Weights of a small GPT-style language model, trained from scratch on English Wikipedia.
Training: a variant of SOAP for these matrices, 345M tokens, 5541 steps.
Each number is 128 + 32 x the weight over its row's rms, rounded and kept within 0 to 255. Layers, rows and columns count from 0. The size above them is the row's rms in percent of the matrix's.

# layer 4 attention value, 256x224, rms 0.225, rows 225-231, columns 0-223
size [ 78  76  83  74  79  86  72]
[[192 153 128 117 180 106 141 129 141 114 121  95  75 155  74 184 140 175 116 151 140 149 171 106 158 158  90 119 167  92 165  90 126 130 139 119 164 136  91 151 109 116  62 120 132  73  73 158 100  87 129 110  96 152 144 114 148 168 140  78 160 141 124 121  58 146 160 162  66 139 180 164 121 196 123 113  81 129 128 126  67 155 147 122 165 155  66  85 172  92 106 130  86 208  92 133  82 197 155 149 144 134 146  91  90 169 100 123 125 113 137  94 124  97 120 126 128 106  79 177 148 123 122 168 135 176 150  73 139  66 115 145 140  81 177 108  83 167  77  91  90 116 122 128 118 144 198 108 111 119 154 119 150 121  65 140 117 139 128 125 136 173 155 126 136 120 145 118 144 137 128 138 146 114 144  99 143 157  92 110 133  84 151 181  88  76 120 151 132 206 156 120 180 153 132  87 159 185 173 177 142 169  96 142 127 116  99 122  85  83  85  88 109 124 186 157 161 123 176 143  89 137 148 138]
 [ 93 165 144 104 114 121 121  93 116 188 165 113 126 161 149 163 134 107 119  86 151 123 144 105 135 111 108 121 139 135 111 117 142  96 122 137 141 137 220 136 128  59 143 147  75 117 177  47 155 130 171 135 147  91 165  80 148  78 136 113 125 112 121 106 146 120 122 138 163 143 111 150 104 154 110 169 216 119  93 123  92 202 124 197 121 183 135 128 144 138 123  98 100  98 119 134 121 127  98 134  83 126 131 157 187 110  98 149 136 186 160 146 148 113 154 102 110 179 145  92  93 111 127 118 106  67 147 113 123 108 117 166  99 119  33 138 207  59 140 199 113 112 144 179 152 153 132  97 112 131 116  98 105 150 175 160 151 167 115 115 162  64 160 158  99 164  80 175 159 101  95 122 112 155 124 196 152  88  87 131 104 145 169 120 122  72  88  88 126 129 133  61 117 176 160 173 137 179 140  65 105  93 150 106 104 155 105 162 140 125 164 184  85 134 112 113 118 179 143  97 165 119 155 136]
 [143 119 112 116 126 150  76  97 184 139 131 128 121 113 127 138 153  76  83 145 124  73 144  75 148 143 154 116 129 130  97 129 132 121 108 157 128 109 182 138 145 150 102 165 108 115 121 131 100 174 205 189 186 129 170 121  55  68  72 119 136 122 148 109 129 141 130 126 156  58 116  74 138 169 111  95 139  92 114 145 165  83 106 143 136 166 143 109 133 182  96 118  92 135 178 123 154 106 134 135  71  85  70 173 180 123 114 121 117 116 141 130 115  81 105 146 125 161 144 100 111 175 154 204 150  39 115 157 140 123  66 103 150 165  94 152 143 151 131 129  80 131  88 127 153 114  93  99 113 172 126 145 158  58 126 108  65 152  93  89 109  87 112 163 174 144 161 144  90 115  72 124 111 125 134 158 110 143 143 140 116 141 110 111 123 150 148 204 159  86 145 112 109 194 115 155 166 148 117 149 191 160 133 150  80 144 156  67 147 143 145 127 125 214 156  67  70 168 147 161 177  97 102 145]
 [145 120 102 176 123 168 109 138 114 142 127  41 174 141  98 119 128 121 138 122 107 102 145 165 189 132 177 164  95 161 141 138  89 105 152  89 101 124 108 131 110 172 107 102 135 154 159 160 157  80 136 106  96 109  98  61 105 142 131 159 132 138 101 124 142 108 166 158 172 142  98 120 101 152 144 128 126 109 134 110 111 162 129  80 195 121 131 133 188 106 154  71 181 110  49  81  87  95 149  75 188 159 138  89 150  81 148 136 180 143 101  90 119 166 119 140  91 155 142 102 126 138 122 140  79 165  99 134 127  78 134 106 114 170 170 107 110 156 128 211 153 109 154  89 133 177 124 147 173 130 199  72 147 159 143 108 141 143 187 143 134 147 139 150  92 135 140 207 123 107 127 121 158  94 116  86 118 103 117 114 154  99 144 192 119 121 116  97 102 182  89 120 124 100 146  74 123 125  65 159 185 143  96  93  95  95  91  66 179 158 111 158 152 106  80 158 142 124 209  76 121 177 170 114]
 [101 144  99 134 180 145 147 108 106 119 150 136 146 153 134 154 158  66 144 139  83 162 104 137 131 159  95 202 104 150  92  78  69 123 131 133 157 112 130 102 124 113 136 129 108  85 150 145 131  69 156  91  40 134 114 131  90 181 107 166 117  84 124 107  94  89 139 146 115 134  81 130  70 157 139 171 167 145 115 121 113 132 132 136  92 156 144 168 164  99 155 116 204 112  67 141 189 141 148 103 160 169 187 152 127 112  71  81 122  61 126 134 117 184 146 107 121 145 144  78 192  58  79 132  68  80 112  64 110 113 166 169 140 139 159 165  95  99 110 159 153  77 166 139  99 117 153 205 128 114 155 108  94 133 124 135 146 133 122 156 116 127 166  87 137 103 126 146 183 128  81 101 137 108  81 152 138 147 108  81 127 112 148 104 158 137  81 107 132 174 125 131 167 149 174  91 168  80 108 136 162  93 170 110  99 172 148  51 119  76  91 120 143 114  77 118 180  73 119 144 110 105 122 146]
 [166 163 141 153 127  88 181 104 111  91 144 143 117 155  64 155 138 180 189 116  90 168 181  91 123 135 123  77 119  98 131 154 115 134 134 154  86  84 127 121 148 128 139 104  86  71 155 116  97 118 176 112 170 173 120  99 156 150 136 164 121 171 159 133  87 149 138 157 156  82 140 176 119 101 150 126  97 158 143 172  91 127 115 187 137 175  86 131 135 120 176 133  84 114  85 129  94 171 102 166 102  91 148 137 128 144  91  77 144 158 114 124 145  82 130 147 128 193 137 153  92 110 156 107 138 117 151 135 149 131 134  99 176  81 136 150 140 151  65  88 146 118  84  52  75 116 173 137 152 120 102 142 122 140 118  93 100 204 100  40 108 144 119 144  83 169 124 101 176  83 167 105  80  99 103  67 162 118 110 162  86 103 113 112 144  96 101 145  60 118 168 125 140 179 123 134 111 191  57 148  63 120  77 103 111  95 131  95 117 189 143 179 141  93 157 141 105 181  88 121 128 147 154 160]
 [107 103 154  84 151 136 137 123 122  99 153 172  85 124 166 131  94 145 148 151 167 140 155 100 124 114 174 128 146 161 114 145 132 139 110 116 106 171 165 127 175 187  73 152 129  83 109 127 224 102 183 159 196 143 141 120 141 115  75 116 133 104 121 120 160 167 137 139 103 146 146 124 174 135 101  60 124 112 141  44 146 179 111  92  69  96 137 124 141 128 190  99 100 179  71 110 121  85 141  80 134 133 182 170 139 139 137 107  96 166 130 114 188 169 122 160  98 108 110 101  85 118 142 171 176 115 152  93 169 177 154  70 128 199 151 157 158  86 153 104 161 111 214 141 144  94 165 115 178 110 121 136 103 143  90 132 100 102 126  95 169 200 102 130 201  96 134 160 107 133 140 159 146  81 120  76  95 135 151 127 138 120 116 184 130 126 141 124  51 142  92 101 116  99 123 127 118 101 149 143 155 107 113 123  98 142 163 166 101 120 201 163 115 181  97 103 104 129 193 104 113 147 104 158]]
# layer 4 attention output (transposed), 256x224, rms 0.206, rows 225-231, columns 0-223
size [ 62  57  69  65  70  77  52]
[[114  61 111 152 165 161 159 120 110 135 167 152 192 141 115 147 119 111 154 108  94 128  89 104  58 113 113 132 124 175 139 149 137 134 107 109 172  91 148 110 103 157 173 122 128 144 163 117 173 145  96 111 136 100 120 180 173 112 136 153 140 153  78 139 150 142 101  50 156 175 121  70 114 109 162 115 172 158 151 120 206 120 119 112  84 163 167 147 144 142 160 168 134  75 168 141 216 108 113 116 110 190 172 187 191  60 104 146  93 143 128 180 111 153 173 177 152 155 147 145 138  94 147 134 140 141  81 125 107 136 112 135 101 112 172 100 203 120 175 127 113 172 149 135 102 174 121 122 103 128 172  79 113 158 208 115 147 141 148 140 121 115 173 131 150 132 127 146 104 108 186 130 122 128 142 143  86 133 151 114 125 140  99 102 120 234 137 128 158 142 113 149 144 130 128 123 158 123 157  81 111 107 161 137 120 107  65 138 160 157 175 185 125 160  99 143 167 125  82 208 192  68 138 137]
 [108 157 152 160 120 133 147 164 140  51 133 161 127 126 118  43  92 138 103 154 153 153 128  95 128  97 146 123  96 112  96 150 113 126 130 144  66 135  63 116 129 114 156  95 113 139 156 116 137  99 109 138 104 152 106 156 101 178  87  89 143  99 104 151  72 125 105 134  95 114 175 178 189 148 125 105 108  81 126 117 128  99 127  52  99 133  68 131 119 176 180  72 121 111 110  34 155 135 123 149 150 139 159 108 118 151 162 155 170  99 160 126 110 132 135  92 160  68 106 137 122 160 114 144 146 183  86 118 179 161 112 118 109 113 191 131  57 163 152  75 119 144 104  92 160  94 159 163 136 123 114 165 197 106 149  91  84  86 121 131 170 160 129 108 126  85 123 177 102 191 171  99 150  99 122 102 130 144 150 147 128 166  78 111 192  78 130 157 113 128 138 142  68 178 152 136 154  20  95 137 114 139 157 193 179 106 166 104 133 122 125  91 143 163 140 113 110  79 140 167 117 168 118 133]
 [153 184 106 190 142 113 139 156 102 120 145 108 106  96 227 142 133 112 169 139 195 154 117 164 161  82 165 123 138 125 207 155 108 126 138 129 132 175  77 171 146 160 156 151 153 148  86 143 139 204 120  50 132 127 135 136 184 160 151 151 105 195 125  92 172 131 175 150  92 152 121 146 142 117 153 126 106 153 182 169 135 136 132 118 132 171 167 125  42 108 156 133 163 167  95 148 148 146 120 147 157 130  81 116 159 155 202 174 134 143 137 111 152 142 103 119 128 141 151 123 115 177  93 110 140  85 130 169 145 141 125 151 105 160  73 171 103 151 149 158 191 155 127 165 140 124 123 142 163 187 142 112 136 154 200 144 147 169 132 129 132 101 146 173  81 136 118 130 151 172 158 138 145 135 111 125 180  80 136 160 157 138 151 132  51  99 131 120 141 218 102 115  80 146 173 154 110 127 130  77 135 180 120 150 191  65  57 162 144 179 106 121  96 114 123 107 134 110 143 117 151 154 131 136]
 [143 137 108  66 119 128 167  88 135  90 154 154 113 143 104 144 172 145 118 121 149 155 116 100  59 179 108 128 153 173 130  69 201 113 124 132 147 111 194 100 121  32 119 149  96 119 132 120 150 170 102 137 139 109  99 178 109 105 147  81 121 128 128 183  94  74  54  78 152  99 112  95  74  71 147 161 110 163  94 128 130 138 132 133 104 163 129 145 128  97 135 147  79 131 143 164  99 159  84 129 173 136 143  41 100 120 100 120  32 208 115 141 184  74 113 137 135  70 159 106 158 128 117 152 159 161 176 128 127  96  93  94 133  88 173  92 112 142 100 113 104 116 124 153 113 110 127 136 122 122  55 137  83 136 125 180 145 136  72 146  81 105 102 106 173 126 118 125 143 111  97 133  88 113 142 164 102 150  73  97  92 139 169  49 117 130 146 164 127  88 124 160  94 130  98 160 128 154 124 134  65 154 108 145 121 146 193 132  90 113 155 151 151 138 139  85 146 117  86 134  87 118  74 147]
 [164 113 143 119 138 159 175  87 207  87 179  98 118 142  58 114 123 170 131  96 192 139 131 123 136 127 128 124 154 150 157 129 210 138 156 106  93 121 188 161 136  68 131 119 147 118 148 162 158 108 101  72 140 132 144 183 124 110 201  67 152 119 151 195 129 138  61  54 161 186 137 158 166  98 112 106 108 151 115 143 162 187 131 111 153 174  95  94 159 116 125 141  99  92 170 123 109 132  91 128 145 146 116  64  82 141 109 189 107 180 142 147 109 147 111 154 171  57 111 164 149 132 145 148 175 180 142 139 144 103 123  38 109  82 178 135 171 155 155 163 149 148 124 134 117 138 118 140 133  91  84 115 151 148  98 141 109  85 118  96 138 114 115 152 165 152  72 137 115 109 105 191 105 122 188  73 162 151  99 134 143 166 124 128 105 162 152 167 124 107 138 159  79 122  56 147  91 158 125 143  84 163 108 154 128 134 178 193 132 139 109 140 166 149  98 120 106 141 114 145 115 169 120 131]
 [104  75 125  67 140 162 152 127 159 116 108 143 125 116 137 171 136 138 102 157 152 140 120 159 185  74 102 139 117 118 184 156 128 110 138  83 155  73 179 156 134 126 108 137 147 198  92  93 179 113  92 159 140 102 153 159 101 123 129  77 157  92 101 106 121 129 121 128  72 186 161 123  99 142 127 169 121 145 102 119 155 115 129  58  76 130 162 138 127 150 173  70 155 132 110 132 116 164 136 110 149 147 135 154 121 151 122 187 216 118 143 113  79 113 157  89 189  56 165 142 111  90 103 131 108 135 149 122 169 134 129 124 119 151 137 128 105  98 211 205 100 126 144 157 116 135 133 126 124 172 129 123 146 144 152 136 103 129 172 153 171 138 233 103 119  80 151 151 125 154 117 135  96 126 148 118 130 160  91 121 139 145 118 219 173 140 152 141 159 170 175 134 171 119 145 149 117  98 143 141 207  55 207 140 119  97  84 103 123  55 130 122 101 115  68 114 130  97 168 106 151 112 187 109]
 [214 150 100 149  57 146 154 107  95 139 199 130 148 138 104  83 166  75 189  66 113 149 133 118 108 217 127 147  93 125 105 111 104 128 142 133 149 132 129 109 124  84 183  86 109 145 172 187  85 155 135 107  95 143 148 103 149 171 209 148 102 123 156 101 121 130  67 126 168 116 106 113  65 116 114 123 160  99 169 129 137 158 121 146 147  91 126 176  93 195 113 152 136  90 145 120 133 159 141 146 159 140 104 106 141 128 141  66  92 143  75 114 150 159  59 158 139 151 131  93 137 116 151 132  85 155  97 162 122  85  97 190 201  19 161 114  45 149 114  83 113 105 146  95 147 102 131 137 138 101 118 163 127 118 113 119 175 147 141 119  81 119  83  80 138 132 162 111 107 116 135 150  98 139 150 104 174 169 177 139  91 100 144 114 117 120  99 111 155 112 114 127 149  97 126 131 153 166 101  89 104 141  98 101 151 155 197 102 132 132 101 134 189 122 145 123 149 125  94 158 141 132  46 138]]